Part of a small language model's weights.
Size: 18 layers, width 160, MLP 640 GELU.
Architecture: LayerNorm before each block, learned positions.
Training: a variant of SOAP for these matrices, 156M tokens, 4590 steps.
Each number is 128 + 24 x the weight over the matrix's rms, rounded and kept within 0 to 255. Layers, rows and columns count from 0. Numbers have three digits each.

# up: layer 9 MLP up, 640x160, rms 0.0663, rows 210-226, columns 80-159
# down: layer 9 MLP down (transposed), 640x160, rms 0.0662, rows 210-225, columns 80-159
up210:121100148135126165150100104145147170117117137066090113098121140133120083130105138143105123112129137143118136126125109104133148174095134082135151134148120139124111134161117118119153127133094136117142119134131146047103169154121163141087136131
down210:125155095085129137081102120105158171133117094127134144122165120070141122136130181112151112152110137127137167155138150127122121112150135164079137114116101090129099132125165091110182118149135166111124138113152133162142138081133112083144086130
up211:076107105179113124116113106111086095123149138122105114117177142145142121085131147125077088148154131159117157162102164189082145155141135183126166117137129090111123137103128122137162113125121100121117105123167100118160099097125169146136136126
down211:119053123144170110121079149069155149140102144137150154112147131127181128131135123131085088138133071080134174107135156174147110168140143126153117171157131176150076078150143145114136154163131128158158139096186122114121152136139080071167145123
up212:155080133154123136151164157111145142159105115084133095120107191116141079108132122152105129116112130147153120131106109108076146109071087134101083156115152104129167135136129112144210070153158152143145118145161113136069184133144109108150136141
down212:119140100117071150137100149140160089145114095132126129141133116143129097118161089125070162138155112139148115151122142141137142152156122081155175106110136139112139083103138133182107111132114078146085130100136115153134156145144141125149125111
up213:121099151141118157126098117099151104138143129135146135136137122204141160107153154092118146126126146135122084169094126143115155167113181134131156134153123087091123130142082137125097118127132096099109160124142123146126105129124118151123099094
down213:148129118160081145103146142186148116100102108131096143109122150131113085173146153113155146128159150128106102150105140138149140071113152171128203071124137141121147135116109133140078147080145103131124132138143146112131077120120147131102127122
up214:126124112108155133124144129090140134141097140134104174107137157094137107148169089174142129123133110147104109084134153067131120140083137159108165142123148098128117111127115117136130104161130145112107132082146135134176123120182152107157081159
down214:121129111128117148143093106130173137163127157119150114146094124146120180097121159097127131134138134136128222148102119121131145101147157129114095190145123094101116172114139100130081165153075153128118134137126080116064139153152102136140135095
up215:115112108141160144130096113136145147167111109141151128150176131112104131140156074112133139131106126124106097135141108169093133135159141120101148137117128107148144113146137114093152099130133135079154060127105148094119146099099157152133152130
down215:106168119153126147167063097113096134157124115112130115113114171146122095099146135122099147148068111108107096142085129145136134107146116141113113121105107159118097135163124134087165096136092115196087160114142143127131074129114133112138188140
up216:154099093123119095126140169106079163127116124186100118115119151140100131124118058135117113110065142125138130122184139080144137104120134123123128154133124160148148136121102126112170114150154133135101137107153114139178112171121121106127113111
down216:125148152102121177135089126128106183120165109137160162106130128107118123121133146145155166172137119119123146132093148127124121122065144159100135129145124106140150137170147140124107166121105168108146087142077136103109165126168106151123141138
up217:118102101074135127131132126119132128105092128123174161130128128146152154069106116132116160142137121129057099131126116078151082153122128155141092108132094109116157139134113171163095114108191101073122118127135122191111103133123137133129099100
down217:173142115117108100126145135100169142146126136137069118118186157139179111122151124102158112117091074128130141109106172152126119123170117116141136135089139155162082169160111111140159131119139129100144139098122127122151109097083136126169124116
up218:078134124117138156123139138138114104084090129195108131120130119109144133090084157123137100121157118100102100127125114113140100178118108120099132096168132148132112102115138106090120157081154130121126162106136141113138107176149120160091155153
down218:130123115113102093157132096114155108130150122128153111114083116137131171160189105069151133125143163116104184120087119115125113129118124115126083106070124139168141110117097106107127126076135114143096125110162108165127156130144154124144101115
up219:085141137135097107145150108134157117123131141085182093126129125111131108127098164135105107142151141122120104126123124129106151133131153120151120122106133139098163135125130142134128138123103121113135099129148118116122098138109122149150130146
down219:127152130107138137131122103131096122132134145156107116119130095151109103089119099114151130115121109161128143132117151118173141124109134137087109132128112130171131124111145119116101137104146122152134145115124126146128120137119142148124127125
up220:115139103181165143166089095132141114111165112133081110127111177098134107087085101061143125147128106167109157112109109089112144139097148115114083110124125114146095145117099177101137163175130111108130124138112104140167124073119120149154102088
down220:129111123096147151139141170076147117146114119128144125141117146110124161053112140138135172160144149148167138128135117122123082115159094152131149150154121123103169150138090077154114152109134092155160110118123133129119119144128118097128160131
up221:137097116130160140102064154100151143108096110103131121167113155129090111139151101133146111118138137094086105124124128159084108134115113140146122172147113136142169166138141086114126139126077124130111108129169132097147102145145154153133127147
down221:111096133099092112152158115143118115133161151120098163120159084172103136140121119110112112102122137160162120152126127096144133153170165094140126126090169147107150106136116082114122127126175141156131118141066132160146109076139085116112117131
up222:132109144122100121126164129107122124135124092128125138155119123152123092132121098141092114142159139168170116112129098201089133086116131155157153141154140129094149109129118076100152124104137147106105105132145126113114172119116092136101159136
down222:158100148109118135134141115147151154167139124125150092095132128098144125128125129123151149109102134104108120143153088072181093121091136120141143132109126079138098117133143120138138111126120104142152142158115151130136134105131117109124150144
up223:133095166139174141152134139139090081142151161175121134103123132097152163123128120165111128099106093110132095099138133169089131157164105114137080138176118161088135081168126132094112050087175102124107106085155173181117163162120117126133143167
down223:108112111103128131139152120122147153130175101137151117159143099148141095106183109147124167158128149124163114107133082140135140126143137094070123107090169135128111156117169162114040114104127113108187134098075134146188097153163123118139094113
up224:113170125145167075125135108134172114126117184148084154075132132198137123131086112157100122153110101152168091146154161130122123093136112196136098116115066125089134091148081153125129123117125144137126094106125094075148129145142189116095127183
down224:110140105109123112110146220093086124119083086132153096125106147129075095144136119151123106091156112141121141118106049133119137098132114108092160141095121117153141166129134129097139144126116102155148117157120146174108104141116101088159119152
up225:140131109145136140116131134115138099135080158118167127154138139116132110162159115144144116068143130135158145111118147104134082127122100122136114132110098067146113112109153122147144131141173131122155099098155135148141128111147091129123075136
down225:122134124132116141147146118183128153095117104105121141142118124052135122161122108113100103138104105109092137102120135078104147132179149189095129108160155163131111156142105119106160138161087146082135161133114143122127160118117154111131112128
up226:131118134106163135142119110130143125107120137103166125101131161131134141130100132083114118092150123132142125152152111114140115123088150160185094136128116127126159149126143093111160129133129141136129127114112153121120120154159146144145128102